config.yaml
n_layer: 15
n_head: 5
head_dim: 64
positions: "learned"
init: "uniform"
weight_decay: 0.0
steps: 7557
Each number is 200 + 30 x the weight over the matrix's rms, rounded and kept within 0 to 999. Layers, rows and columns count from 0.

# layer 12 MLP up, 1280x320, rms 0.039, rows 81-168, columns 160-239
204,225,203,201,235,178,200,168,217,171,220,231,234,193,249,154,230,203,266,205,244,202,214,192,233,206,146,200,140,162,220,187,213,268,211,220,216,195,227,181,183,208,169,222,220,200,207,158,179,263,171,168,247,175,185,186,129,261,226,240,198,205,199,152,251,206,236,234,250,182,220,225,188,238,165,213,202,185,265,200
179,182,202,195,260,219,197,187,210,186,249,224,200,173,173,155,194,214,237,179,192,201,188,203,213,190,203,223,226,224,203,266,206,236,228,212,231,242,191,165,196,166,209,204,190,190,200,217,197,178,246,178,255,240,222,183,225,196,139,215,214,173,137,221,222,225,222,224,219,207,148,210,197,223,188,169,207,178,219,239
177,170,143,193,220,177,239,265,200,187,151,214,227,229,200,222,240,240,178,193,199,201,201,173,188,213,220,181,181,215,193,229,245,202,252,203,200,188,234,182,202,173,179,205,173,222,233,188,231,219,193,160,191,191,215,200,212,248,177,153,172,180,215,200,260,245,243,240,227,182,192,230,228,195,233,146,230,204,251,228
208,206,208,177,218,286,187,143,152,279,235,203,215,182,209,187,211,215,198,177,152,190,177,196,203,179,215,159,206,193,242,198,189,219,198,232,218,195,223,183,202,236,190,210,177,251,167,234,176,220,187,207,196,214,200,195,209,187,205,203,213,203,215,228,223,217,236,193,205,230,160,155,206,152,229,192,216,163,157,216
198,276,172,185,174,149,223,256,196,181,202,229,148,203,221,200,164,195,195,233,197,176,214,165,231,199,222,177,223,202,206,162,129,181,197,161,245,207,203,222,192,172,225,228,224,215,222,151,98,209,185,205,222,233,192,241,236,219,211,189,177,168,196,194,227,187,172,227,213,182,185,145,189,226,202,179,240,210,179,210
167,165,179,160,222,202,157,161,218,202,165,234,192,217,238,224,205,188,202,156,251,175,206,240,171,145,195,177,203,232,196,160,253,179,194,205,206,209,159,205,232,241,195,188,260,201,240,179,278,222,185,181,160,207,158,212,222,209,152,209,204,224,170,178,187,192,208,200,201,149,195,163,198,161,236,148,242,246,151,154
204,226,188,224,212,197,180,197,156,184,241,188,203,182,200,247,181,169,248,184,169,235,169,192,152,234,178,196,183,148,212,232,208,161,193,224,203,204,165,196,182,220,207,138,193,259,215,186,156,196,217,212,212,225,173,183,173,221,169,159,178,241,186,204,214,215,169,114,129,181,193,178,190,236,214,195,186,231,195,179
167,232,201,167,174,160,275,167,185,178,192,222,195,208,226,188,187,211,211,153,194,216,235,176,207,157,188,203,168,231,232,188,184,154,180,193,185,169,188,220,203,229,194,234,170,196,196,177,184,162,145,180,181,234,179,207,218,237,242,248,168,183,225,230,159,224,225,203,168,170,172,218,193,165,187,186,215,110,196,114
212,171,216,215,186,232,197,213,192,249,263,204,222,183,202,218,209,167,218,196,146,159,146,164,173,156,219,214,252,219,210,256,148,237,184,182,254,208,192,188,187,238,190,194,172,167,163,158,213,174,256,216,139,224,139,207,205,152,244,225,178,213,182,219,176,184,225,217,187,217,207,182,148,178,180,153,191,230,198,212
178,207,225,233,149,210,199,214,259,188,194,206,247,172,194,170,209,217,194,194,209,171,228,229,207,243,234,179,201,194,200,174,190,225,200,184,184,146,263,148,151,198,181,218,157,193,215,199,198,211,211,186,199,146,196,204,222,184,172,162,258,220,229,188,218,151,187,238,284,193,163,159,219,201,170,169,219,167,244,223
166,207,160,208,266,200,215,230,249,192,202,177,190,162,212,177,200,286,248,165,246,122,198,187,175,175,202,191,189,219,234,225,180,197,218,213,190,243,222,223,158,192,189,234,190,206,211,206,183,191,187,231,217,189,184,201,213,221,201,168,206,227,199,216,245,195,240,251,212,153,169,217,234,202,205,201,291,248,202,248
182,250,294,204,165,184,221,217,243,155,215,194,181,216,190,250,180,244,202,237,212,189,219,209,198,186,214,171,190,199,211,179,189,146,191,166,209,172,260,245,217,203,191,204,197,209,178,173,187,245,188,201,219,221,172,176,180,185,217,175,188,235,181,231,173,248,282,195,228,254,151,185,255,184,183,214,229,230,180,211
144,181,206,201,184,151,184,222,219,220,242,211,208,233,195,185,232,222,196,181,214,213,169,166,168,193,190,235,262,230,176,238,135,165,181,199,170,207,228,190,221,201,186,259,238,211,221,198,199,185,165,146,227,205,187,258,173,163,248,191,150,186,217,168,239,162,212,141,173,187,175,164,209,222,204,197,180,148,156,202
166,196,234,212,169,182,195,175,211,205,161,178,230,207,206,199,228,207,261,238,231,206,213,151,159,211,180,171,204,247,242,217,133,161,149,207,176,219,227,266,201,227,227,230,151,239,237,200,210,232,241,192,199,228,223,203,198,181,212,277,196,171,139,224,213,309,208,161,161,184,206,208,230,204,179,252,194,170,233,193
193,236,180,186,182,193,194,260,169,185,184,172,211,196,170,181,158,232,258,208,152,249,217,236,205,199,154,162,131,229,241,199,171,202,244,186,217,164,179,129,204,181,188,190,191,194,184,225,242,221,166,164,188,194,214,131,224,204,163,182,199,184,215,199,169,184,219,191,201,176,221,180,179,187,210,173,221,195,212,269
210,204,227,202,194,224,147,136,178,171,194,217,209,160,229,222,172,196,195,203,210,200,158,230,150,202,176,186,222,193,148,220,250,202,217,229,184,178,247,235,211,195,180,201,139,223,192,189,238,176,179,243,232,176,218,132,213,235,266,206,176,172,212,199,177,206,219,229,196,216,189,209,236,268,262,257,216,212,235,199
145,219,202,156,184,239,229,217,179,172,238,177,172,192,221,142,133,179,263,202,209,232,222,194,206,222,161,207,173,198,170,150,206,205,188,195,164,183,218,227,277,215,186,227,219,191,203,218,130,200,193,177,186,222,197,245,196,132,217,190,235,230,226,184,201,209,227,183,226,232,149,250,170,207,192,217,237,189,178,149
204,197,199,177,236,204,240,237,203,202,197,227,175,221,211,190,159,196,256,216,259,162,221,224,202,268,121,190,228,192,229,243,230,218,188,186,142,180,161,169,215,202,205,162,260,200,243,167,250,149,199,210,241,174,181,154,171,169,130,192,199,207,207,162,199,176,224,182,268,238,208,217,164,219,224,200,192,116,247,175
166,142,167,190,178,163,243,183,213,236,154,256,100,184,182,180,163,135,198,236,182,190,189,244,168,247,244,201,188,228,169,233,235,229,267,178,194,160,205,212,247,181,180,261,179,152,192,237,233,148,208,185,127,219,195,233,177,227,169,231,189,227,230,212,179,210,193,160,177,175,172,192,169,146,148,169,248,225,242,207
212,235,214,167,214,210,236,250,181,194,205,226,239,221,167,170,197,191,188,187,184,224,264,216,185,180,169,185,223,246,189,228,238,180,241,155,203,230,194,243,208,215,178,207,187,184,220,171,218,161,204,204,179,184,239,236,212,235,182,220,203,182,172,236,204,229,177,212,189,203,214,193,244,262,189,185,204,158,227,218
124,210,169,228,216,181,180,208,213,223,187,210,207,182,194,209,129,207,207,173,191,219,213,191,156,198,181,187,218,249,172,190,210,226,204,217,196,221,213,208,179,221,261,153,208,206,168,219,224,191,189,180,207,181,194,165,174,198,206,208,221,125,189,137,236,209,235,147,169,200,186,244,222,193,219,214,215,201,183,199
208,180,230,159,201,228,210,191,187,210,220,211,211,172,189,209,177,237,261,183,244,177,166,231,236,215,217,211,172,182,188,220,180,170,231,180,223,230,217,213,226,262,184,203,176,216,273,207,131,193,174,167,162,220,235,221,199,223,203,175,170,180,206,199,193,209,196,179,225,214,201,212,206,211,135,271,142,253,221,198
191,157,186,255,257,218,275,203,229,209,199,212,159,149,179,235,159,190,186,231,206,180,199,199,213,238,199,161,176,204,174,228,205,206,238,161,221,245,187,222,175,170,191,219,240,171,203,199,220,199,179,150,186,203,225,181,156,180,182,163,132,193,211,165,252,217,176,224,130,223,211,197,261,200,205,196,167,224,190,209
192,143,195,215,156,227,252,212,202,230,226,203,215,216,204,253,229,217,221,215,216,183,208,242,170,201,168,194,170,209,229,231,241,175,175,212,173,160,234,191,166,198,188,190,215,215,156,215,203,256,202,227,151,217,189,211,186,242,187,242,161,170,197,215,220,198,223,189,171,164,244,108,227,196,189,173,205,204,210,154
213,177,214,171,186,179,188,203,178,196,173,180,190,182,215,168,138,150,260,175,195,168,230,227,165,200,203,167,129,149,200,241,228,207,174,201,177,230,181,257,239,233,202,170,199,151,162,275,200,195,217,186,205,172,236,201,199,172,180,192,208,236,148,178,205,240,159,188,235,186,158,224,196,136,173,228,226,228,175,217
194,207,206,230,198,169,141,208,123,259,200,234,193,148,208,123,223,247,232,165,197,189,210,209,232,202,142,228,243,189,182,229,227,214,236,172,160,266,222,232,193,190,196,182,194,224,175,232,211,200,150,205,206,207,207,178,226,212,182,224,227,223,195,191,190,218,174,142,194,219,189,208,220,181,166,164,222,215,170,201
200,193,123,170,174,217,195,144,195,196,210,160,219,201,224,191,211,209,191,193,194,206,239,218,217,178,209,203,192,234,214,170,180,217,209,203,203,203,164,211,206,169,236,189,224,223,247,128,206,181,171,181,213,188,257,198,153,202,248,183,194,156,225,237,207,203,190,217,258,201,171,114,232,188,183,161,198,209,178,176
239,179,197,200,203,196,206,194,209,177,182,191,202,150,235,209,221,223,238,189,193,228,232,249,270,187,200,149,220,206,224,219,136,158,145,176,197,238,157,201,191,233,252,177,164,148,216,254,155,167,226,183,197,277,245,151,188,181,180,199,194,226,202,240,181,228,248,142,183,197,162,179,211,196,162,147,251,236,242,142
173,198,186,195,207,190,225,207,195,177,178,207,189,214,157,233,198,209,196,218,240,221,154,150,225,198,260,180,223,220,143,184,171,243,216,248,222,232,133,233,232,234,218,205,235,194,170,185,181,138,199,159,191,228,168,192,229,245,197,229,203,188,147,231,219,209,198,204,208,196,188,172,196,210,226,181,197,214,204,190
158,243,197,226,178,232,241,218,221,196,183,200,198,185,198,188,207,192,225,126,232,174,193,179,200,179,167,195,249,238,164,219,193,271,204,193,247,204,191,179,233,125,230,183,151,228,249,171,214,185,216,219,234,189,198,208,186,252,212,141,187,205,193,196,216,175,137,191,153,183,199,214,217,222,174,217,173,176,188,208
214,154,175,164,150,251,204,220,194,238,215,226,148,181,184,231,219,160,212,179,203,155,198,176,221,196,223,188,150,203,193,183,205,203,195,177,182,144,193,193,208,149,160,247,249,225,211,199,212,251,202,239,192,156,207,220,235,230,199,199,169,182,218,186,175,210,198,245,190,192,265,207,217,208,142,189,209,226,221,147
212,183,160,194,181,192,191,182,217,173,243,193,230,205,172,174,160,227,216,230,201,134,202,217,216,168,213,216,196,240,204,200,192,226,155,185,180,210,190,227,227,196,189,201,156,205,199,193,213,190,195,165,205,275,200,209,252,168,212,226,187,275,218,185,195,219,165,210,203,219,202,160,160,179,223,194,223,218,210,210
205,213,168,208,199,225,153,171,172,195,173,228,196,238,219,192,176,181,218,228,260,200,233,251,207,242,181,177,188,165,147,189,182,170,232,109,211,214,192,151,143,172,258,145,214,217,203,245,156,196,164,197,181,238,248,201,159,243,212,225,245,173,259,241,171,197,202,224,196,189,210,180,210,185,182,180,185,132,204,163
208,212,214,197,226,207,261,258,233,224,188,190,188,194,221,243,168,226,223,196,208,230,173,207,177,193,188,176,202,204,190,154,169,216,202,205,177,210,210,175,176,275,229,186,172,209,235,281,163,156,285,222,201,256,230,148,206,182,238,209,179,189,268,224,199,142,183,270,163,273,265,218,155,219,181,199,220,186,228,216
201,212,173,180,160,242,165,230,218,179,178,240,170,196,154,126,219,229,224,223,174,148,180,226,231,166,252,195,191,184,168,205,207,221,254,144,193,171,219,223,210,211,230,168,234,194,230,163,197,185,183,205,156,208,186,255,204,223,182,183,204,221,211,224,185,195,262,165,199,220,197,235,222,172,235,184,250,172,204,204
214,219,251,187,195,189,199,230,130,219,212,243,160,151,161,246,216,177,241,207,213,192,231,198,257,212,184,161,194,195,178,243,212,166,231,176,189,228,183,247,196,192,243,201,191,210,202,192,241,163,175,140,193,166,252,270,151,230,193,190,234,188,189,239,211,174,219,161,239,212,180,215,226,189,195,174,209,220,197,218
152,216,175,199,265,234,181,198,179,160,187,245,202,165,180,204,174,176,213,171,179,201,208,184,216,233,186,188,193,200,214,202,165,183,177,185,161,253,175,207,141,202,189,179,151,196,197,209,182,169,222,157,228,223,205,217,167,185,192,188,179,202,242,162,241,197,186,205,216,197,236,191,234,232,143,266,185,141,202,221
217,217,216,177,150,255,214,276,157,240,235,191,212,206,211,182,162,175,217,237,198,198,177,207,196,238,203,194,248,227,218,227,201,175,189,208,163,229,186,246,195,165,135,203,214,199,263,228,176,238,229,180,168,179,223,211,188,234,211,216,195,214,184,211,155,164,182,159,227,169,220,168,218,229,196,200,185,222,254,215
146,158,220,185,160,130,218,217,223,193,182,233,235,254,170,183,217,189,182,221,219,190,190,203,211,193,165,209,160,196,233,208,247,233,245,181,178,149,203,183,186,191,191,215,180,206,211,164,201,191,193,230,159,174,197,185,159,189,187,149,209,240,171,211,216,189,147,229,175,193,175,210,207,171,197,181,221,136,186,249
173,199,164,228,175,175,198,173,201,232,208,225,155,175,194,223,184,176,195,212,155,189,253,190,214,199,204,207,241,181,161,229,209,165,181,206,181,180,237,198,194,164,210,180,225,245,259,161,153,191,190,248,139,239,239,219,186,244,219,196,178,192,205,175,188,231,195,175,185,222,172,216,196,199,193,199,181,220,210,173
237,205,198,152,193,224,207,178,189,214,174,232,217,215,281,198,208,259,218,207,180,159,224,152,195,185,153,201,147,182,186,202,218,195,178,198,239,197,197,214,245,208,163,188,184,224,222,156,200,215,230,230,189,169,188,249,179,238,129,147,212,226,225,242,179,178,193,175,183,216,161,202,258,206,175,239,206,185,236,224
209,121,197,185,197,230,178,238,217,219,190,221,155,198,229,192,210,194,218,232,226,206,205,217,220,180,219,235,199,186,177,204,221,232,214,191,133,194,187,147,188,205,235,218,193,185,198,165,208,224,208,199,235,261,169,240,164,218,165,178,226,196,173,212,186,214,221,162,214,134,188,186,150,218,174,219,174,155,235,212
177,173,175,210,188,172,236,254,163,216,143,275,181,249,239,181,226,209,243,203,159,240,177,169,197,174,237,210,206,232,175,227,143,209,183,149,157,277,180,208,196,242,264,188,231,201,194,214,266,128,243,178,211,207,188,182,235,227,257,201,176,227,188,192,180,209,228,171,178,247,225,228,166,213,187,216,242,222,211,166
203,208,224,185,218,197,233,227,180,230,223,215,214,263,215,182,222,195,193,181,240,253,192,176,217,192,206,168,129,208,187,198,212,204,190,169,202,203,229,194,214,184,182,191,181,227,232,206,146,198,195,217,229,202,191,167,151,179,210,236,200,219,149,227,147,234,203,212,226,218,155,240,225,223,184,142,169,207,186,235
192,225,222,200,184,156,180,190,206,215,169,197,222,193,134,172,187,217,234,189,246,159,189,240,155,172,180,173,187,254,211,216,215,173,215,273,219,209,179,179,183,175,143,201,216,162,243,149,238,221,191,179,271,232,185,200,175,199,215,174,236,256,248,153,205,236,211,192,197,209,246,162,222,173,208,168,166,218,232,206
214,243,192,178,164,204,202,143,203,191,227,176,212,188,186,198,220,223,210,190,195,187,218,158,200,166,188,165,235,204,204,192,218,173,224,303,200,171,231,209,191,189,190,239,177,213,191,175,221,176,230,235,219,240,244,184,205,213,161,199,220,219,202,227,240,200,240,180,171,250,214,216,247,224,157,181,216,169,178,261
176,184,188,177,182,155,157,181,164,150,186,234,189,248,118,202,198,233,194,186,184,198,248,234,200,175,165,176,204,137,196,215,175,201,221,231,151,227,215,202,181,225,177,201,273,169,217,207,199,144,171,211,183,200,273,194,178,191,235,176,187,263,200,192,214,191,230,180,235,188,206,229,182,205,195,214,178,264,224,171
173,185,191,246,160,218,170,163,180,183,209,153,188,241,225,176,211,213,181,187,174,225,183,226,249,223,261,190,209,158,179,179,191,194,211,254,157,175,240,201,164,192,149,235,188,202,216,150,197,166,230,200,264,195,245,162,213,189,227,173,243,193,181,239,163,176,240,222,210,170,226,194,189,214,242,176,211,226,209,190
165,192,216,218,186,153,214,213,236,228,176,248,235,198,191,187,180,174,195,207,174,246,216,202,217,251,171,225,187,130,216,176,214,226,211,202,196,223,172,219,229,175,168,139,182,207,161,195,173,197,178,168,152,303,231,209,164,182,144,191,172,202,165,243,170,224,125,198,193,192,206,194,233,203,166,220,179,190,213,251
235,218,200,191,209,227,164,174,192,171,199,238,214,223,200,277,175,234,171,157,209,219,214,203,176,155,169,210,186,201,198,234,214,217,270,218,162,179,212,217,200,130,228,179,138,256,130,162,200,208,189,231,216,254,174,244,192,210,266,186,258,155,147,220,155,247,178,222,198,178,195,205,209,174,198,219,236,234,254,177
233,247,188,175,216,180,179,183,168,205,193,129,232,221,258,240,200,179,214,211,200,230,225,182,215,235,197,184,179,187,160,156,198,250,159,234,234,242,192,250,233,242,201,182,175,166,212,225,186,243,210,159,226,249,225,250,244,234,189,190,184,185,238,210,224,221,135,223,228,246,180,251,192,223,172,184,225,162,199,158
194,179,169,189,195,202,209,165,248,200,201,254,166,199,199,215,223,164,189,140,192,212,243,202,186,167,169,173,233,200,199,210,213,160,210,169,227,202,203,199,190,154,169,202,210,167,185,243,235,206,202,220,166,218,218,210,222,255,210,193,155,173,162,225,232,227,179,143,212,175,157,178,211,221,194,181,205,170,172,244
182,255,220,191,237,206,173,232,224,235,183,195,183,163,196,100,193,249,173,168,236,195,191,218,192,227,191,180,266,238,239,190,205,210,212,221,175,234,195,209,216,239,211,224,186,244,228,215,211,144,214,142,205,227,217,201,207,174,189,166,216,213,173,140,266,212,226,171,241,230,216,124,209,217,172,181,197,182,215,210
210,242,207,224,189,176,125,248,203,164,174,209,149,145,195,170,219,236,176,222,209,224,210,228,245,174,199,195,192,192,225,205,184,193,239,174,209,184,217,209,211,188,298,166,214,176,180,164,192,198,194,191,199,217,223,220,197,159,227,197,226,237,222,209,164,194,153,195,159,216,194,212,190,297,186,178,195,173,216,173
200,226,181,191,185,149,184,260,230,243,203,153,180,209,232,197,221,248,212,163,201,211,204,212,246,213,188,218,262,165,195,212,212,236,241,146,207,220,175,207,219,226,212,144,158,237,156,193,176,196,192,201,236,196,203,238,160,199,220,247,175,193,219,209,214,155,182,240,176,178,203,142,230,171,197,178,189,189,191,206
202,238,159,220,191,187,203,224,199,228,128,193,218,169,209,208,188,206,225,237,183,161,184,255,193,176,189,199,203,199,226,175,165,218,229,191,222,248,159,236,217,217,213,229,204,198,216,201,174,210,142,195,192,165,209,176,240,125,195,249,245,197,172,175,172,127,218,195,207,232,227,192,227,197,162,180,201,196,261,234
194,211,228,118,170,207,177,197,225,206,172,238,206,156,204,195,224,205,222,200,150,103,186,215,220,183,184,202,219,218,181,236,187,197,235,221,95,186,245,174,219,208,190,147,235,235,248,161,223,155,209,179,239,194,199,190,165,239,179,159,219,235,153,215,221,194,222,210,178,233,230,181,152,214,217,214,204,214,188,201
188,207,187,202,268,100,187,128,152,134,196,199,220,172,221,167,169,179,230,166,187,224,183,207,220,175,226,194,241,198,193,217,196,195,171,230,224,211,210,270,168,229,165,183,168,223,263,209,208,237,164,207,215,222,186,231,184,173,247,147,175,185,225,187,215,223,210,233,246,147,184,218,204,205,206,190,197,194,228,199
182,217,211,179,203,205,186,205,200,206,161,174,224,185,185,166,248,196,239,232,128,211,197,232,216,212,174,178,213,237,223,212,205,237,178,209,237,206,261,194,193,147,145,157,218,200,202,200,188,218,165,199,206,237,282,151,217,228,164,173,198,212,195,199,190,238,194,236,198,230,177,247,186,216,240,196,190,215,225,198
169,229,145,228,241,169,195,198,124,249,248,169,207,222,229,245,184,221,203,231,166,231,198,199,193,187,251,258,211,219,187,196,144,214,167,162,144,163,200,129,217,204,165,229,188,197,173,234,221,159,249,202,229,260,195,240,214,231,167,182,179,193,153,212,239,199,228,178,168,234,157,204,206,226,215,222,208,210,262,182
176,210,234,190,188,193,211,206,207,213,250,228,231,204,152,184,182,194,232,197,280,201,198,182,228,184,228,184,205,171,188,177,184,241,186,172,208,211,221,176,202,153,151,163,187,188,192,237,250,243,182,227,173,225,185,231,161,236,172,206,141,197,178,217,194,247,246,256,229,184,224,198,213,200,215,159,228,165,219,228
172,256,201,214,186,181,230,277,170,250,220,209,130,201,243,199,229,176,182,178,139,201,246,199,208,172,206,171,193,189,222,234,213,168,223,136,197,194,190,215,254,206,203,218,166,221,211,238,206,158,242,184,219,175,199,187,179,217,189,192,163,229,167,197,200,219,151,177,191,136,205,269,174,198,193,223,254,205,197,171
179,217,214,147,187,175,211,189,185,215,184,186,157,203,180,184,284,155,182,193,194,190,186,210,189,207,152,159,238,209,177,205,166,158,172,164,193,225,326,217,231,202,163,229,169,205,168,150,192,182,212,188,255,183,237,205,155,267,234,182,174,216,192,253,243,234,246,182,210,165,194,168,216,205,183,187,182,198,182,195
260,119,157,189,205,184,200,178,179,213,233,130,203,203,205,186,266,157,208,132,182,239,198,203,198,189,190,162,190,145,164,152,166,227,222,162,211,202,207,230,232,219,176,199,210,162,216,157,216,168,150,191,186,230,223,264,187,143,193,235,196,223,172,203,192,206,203,218,246,161,226,213,190,190,177,219,218,177,235,194
229,237,167,217,230,221,217,224,167,183,186,186,206,224,203,185,153,184,215,234,230,246,125,199,207,218,230,198,189,206,170,212,174,181,250,208,279,184,234,198,235,203,199,166,201,241,198,250,185,199,206,208,269,208,223,179,222,237,193,181,234,130,161,200,230,154,202,167,211,187,196,193,205,185,209,216,206,242,236,168
240,214,197,248,155,165,233,180,214,189,169,224,212,184,183,186,222,214,169,260,192,207,224,226,206,190,183,176,192,169,188,177,292,187,252,164,171,225,194,185,252,248,212,211,176,163,204,223,160,246,251,153,215,202,198,166,161,176,224,215,160,127,228,168,191,214,181,152,173,182,201,154,186,188,220,202,202,236,204,171
204,195,178,189,230,242,211,186,150,181,228,169,188,257,185,172,206,207,232,206,191,196,205,194,213,120,99,146,245,219,216,231,186,230,231,194,215,169,257,201,246,189,198,108,198,201,209,188,172,190,207,185,227,190,183,190,218,208,259,284,165,140,218,184,234,163,219,210,202,199,199,216,215,212,191,228,169,225,197,258
230,226,236,171,180,227,192,234,196,254,182,251,184,172,204,220,179,213,161,264,186,182,186,243,152,212,138,191,237,191,192,144,249,203,167,166,199,166,197,233,204,201,184,221,162,185,159,187,186,176,197,190,263,228,226,238,184,209,170,213,198,195,231,196,163,203,184,246,186,193,218,191,221,172,204,134,216,193,149,191
187,241,162,141,200,152,188,171,189,224,214,200,166,176,234,202,171,215,247,252,219,224,154,199,200,204,177,184,200,247,192,167,187,132,202,162,230,175,265,181,195,140,216,232,223,230,151,215,195,214,179,188,205,192,263,160,185,179,221,150,194,223,186,214,193,200,198,191,189,191,233,187,245,189,261,209,157,199,181,182
207,222,190,204,165,186,202,195,229,252,147,232,196,215,197,194,211,222,273,227,182,200,172,175,249,212,209,207,230,211,204,218,200,179,206,199,232,181,202,194,261,253,187,191,236,177,166,177,201,252,189,181,214,156,169,215,199,207,181,198,142,144,178,143,205,219,195,185,205,188,194,228,164,173,189,177,183,226,239,195
188,165,162,138,230,162,217,141,218,223,180,172,187,209,181,143,161,192,153,201,176,214,198,241,153,189,239,235,196,140,175,220,203,194,172,249,179,162,271,200,201,169,201,172,254,225,166,183,173,220,195,207,255,213,220,197,217,235,234,226,162,245,218,187,220,265,255,192,177,100,178,162,210,181,165,173,174,188,220,228
199,175,161,213,216,132,193,228,239,167,174,217,183,176,190,210,173,236,220,190,220,237,188,145,160,174,173,233,195,207,206,194,201,177,194,189,214,200,162,192,182,187,202,234,225,206,189,233,223,174,219,144,219,148,186,202,228,237,191,183,199,229,212,185,263,200,268,214,165,264,226,170,219,184,189,163,161,191,237,177
220,191,175,225,195,208,238,232,215,173,161,200,222,209,217,155,167,235,187,253,231,215,162,222,243,233,227,199,210,183,175,204,237,226,286,218,242,172,185,208,164,215,205,208,197,211,206,218,198,223,223,189,163,231,214,202,230,170,216,209,180,183,239,233,189,180,256,198,250,174,211,263,245,164,192,133,181,237,191,252
168,219,232,212,192,203,209,200,267,196,214,221,188,238,219,127,176,242,161,169,240,226,276,263,209,205,188,176,214,249,207,199,207,195,214,210,189,199,163,232,163,233,177,172,183,229,223,175,199,200,230,216,212,178,222,224,150,164,146,207,164,167,175,194,164,182,181,224,216,173,222,242,200,250,230,174,198,161,235,202
221,212,179,211,214,238,151,275,229,208,223,234,181,192,209,182,186,192,196,187,189,227,241,179,174,205,231,155,146,194,233,165,199,194,172,183,138,180,224,208,250,259,219,221,187,218,154,232,216,221,214,228,235,154,222,227,166,205,208,179,214,166,208,186,191,205,268,192,211,225,239,170,194,197,182,204,175,194,200,238
165,161,250,167,188,199,240,179,205,190,219,169,182,203,236,203,231,252,223,232,206,196,130,205,214,221,208,160,231,214,188,184,188,194,185,187,171,174,219,125,227,189,187,186,215,272,197,226,242,194,183,242,226,220,222,175,164,219,178,197,199,201,214,213,212,177,172,186,216,217,208,255,150,188,178,177,203,228,182,220
160,234,180,172,225,218,181,232,163,179,190,220,176,174,238,232,170,236,248,161,225,182,222,219,182,185,241,220,172,192,200,205,224,161,234,158,225,167,208,145,176,254,198,203,184,210,181,186,166,213,214,165,233,230,173,195,186,174,228,199,124,238,231,132,193,240,237,229,203,227,209,219,222,163,253,156,207,207,197,148
244,159,178,222,182,207,189,210,193,169,191,204,201,165,249,210,230,166,220,167,186,216,179,206,224,247,212,219,160,214,166,184,199,225,248,207,126,168,201,220,204,135,207,182,162,212,212,174,241,200,191,186,164,194,250,211,173,186,174,186,188,167,201,216,165,261,227,162,273,139,254,168,211,219,180,227,218,178,237,178
181,195,169,188,214,193,182,231,168,224,199,184,185,193,252,217,186,183,133,181,244,165,226,133,281,171,207,193,239,273,178,223,208,227,193,181,181,194,218,224,183,182,247,215,195,172,223,158,266,235,171,212,189,166,194,212,180,161,195,191,241,203,202,161,143,183,186,157,221,179,171,225,167,233,189,139,244,186,196,170
182,184,216,177,156,197,126,213,228,172,147,129,200,207,200,247,222,218,204,176,224,183,189,194,150,192,164,219,202,161,251,162,199,210,199,246,167,178,221,201,273,158,225,145,160,253,217,184,265,175,215,209,205,244,171,234,190,196,210,170,175,237,192,227,156,199,172,160,241,169,152,203,204,244,160,229,156,198,226,187
220,216,155,199,215,186,166,224,191,141,195,179,169,224,199,217,185,238,210,213,236,207,224,160,210,127,198,126,240,231,205,215,220,194,175,172,215,176,236,264,220,176,202,246,211,195,245,154,205,236,183,237,191,191,211,203,242,205,153,200,225,193,211,163,177,250,190,162,209,186,195,216,201,158,198,129,174,265,202,183
186,191,213,217,169,183,230,191,170,217,213,191,166,193,197,219,143,204,178,230,201,193,204,178,202,200,189,146,156,183,192,216,177,159,202,224,211,250,210,215,190,236,258,169,197,128,175,152,281,190,245,201,205,107,138,216,176,177,198,239,203,255,283,194,192,203,247,247,197,203,255,245,188,181,172,204,200,194,203,209
187,235,228,230,217,223,202,225,149,178,177,233,243,175,222,218,222,211,210,226,202,238,204,190,198,197,180,267,187,223,235,202,165,225,169,210,213,219,218,182,206,236,183,140,231,172,200,243,214,154,186,222,198,198,212,207,236,215,208,224,226,170,176,244,205,187,154,183,201,188,233,209,181,239,146,219,192,229,242,213
206,144,188,231,198,266,186,230,224,221,159,151,228,205,244,173,102,263,173,185,213,219,199,279,194,176,190,133,180,174,240,164,187,241,177,209,158,200,166,142,186,181,183,162,198,231,147,209,158,237,192,216,215,223,225,210,240,196,195,240,194,229,220,245,188,200,249,154,180,211,221,251,203,201,124,184,272,173,158,188
191,148,242,204,217,171,188,224,206,209,179,182,191,238,227,206,244,208,203,165,219,205,222,204,193,207,151,197,214,205,220,190,184,223,238,178,204,248,198,231,201,129,199,234,186,205,182,199,175,211,196,210,189,194,195,215,211,193,230,206,165,177,146,186,177,208,184,190,198,202,161,142,198,230,213,195,265,229,195,234
209,206,193,202,175,199,227,174,252,234,230,213,236,238,189,188,202,238,205,164,203,206,280,210,186,220,217,156,183,208,192,250,183,206,183,219,223,218,235,209,181,186,221,202,163,185,250,166,189,187,181,193,219,233,187,203,196,162,160,228,204,195,157,163,169,205,202,224,218,237,128,198,215,167,196,238,174,245,237,180
173,168,140,224,224,193,212,203,184,161,214,208,216,140,205,155,147,207,216,157,161,243,263,221,145,173,221,186,174,181,162,195,186,228,224,207,202,205,198,230,199,237,214,200,171,219,200,194,253,185,172,225,173,175,165,197,210,232,201,193,227,177,195,204,222,200,180,179,170,208,174,118,210,245,204,160,178,151,182,210
212,177,246,164,194,159,210,222,221,231,204,172,241,199,200,212,154,171,196,200,128,176,211,231,264,194,198,164,213,244,206,181,200,258,168,231,193,186,202,201,234,192,193,179,234,229,123,240,180,219,193,177,190,194,202,243,201,176,118,175,166,231,150,160,249,196,229,210,204,221,191,228,197,148,217,222,220,159,202,194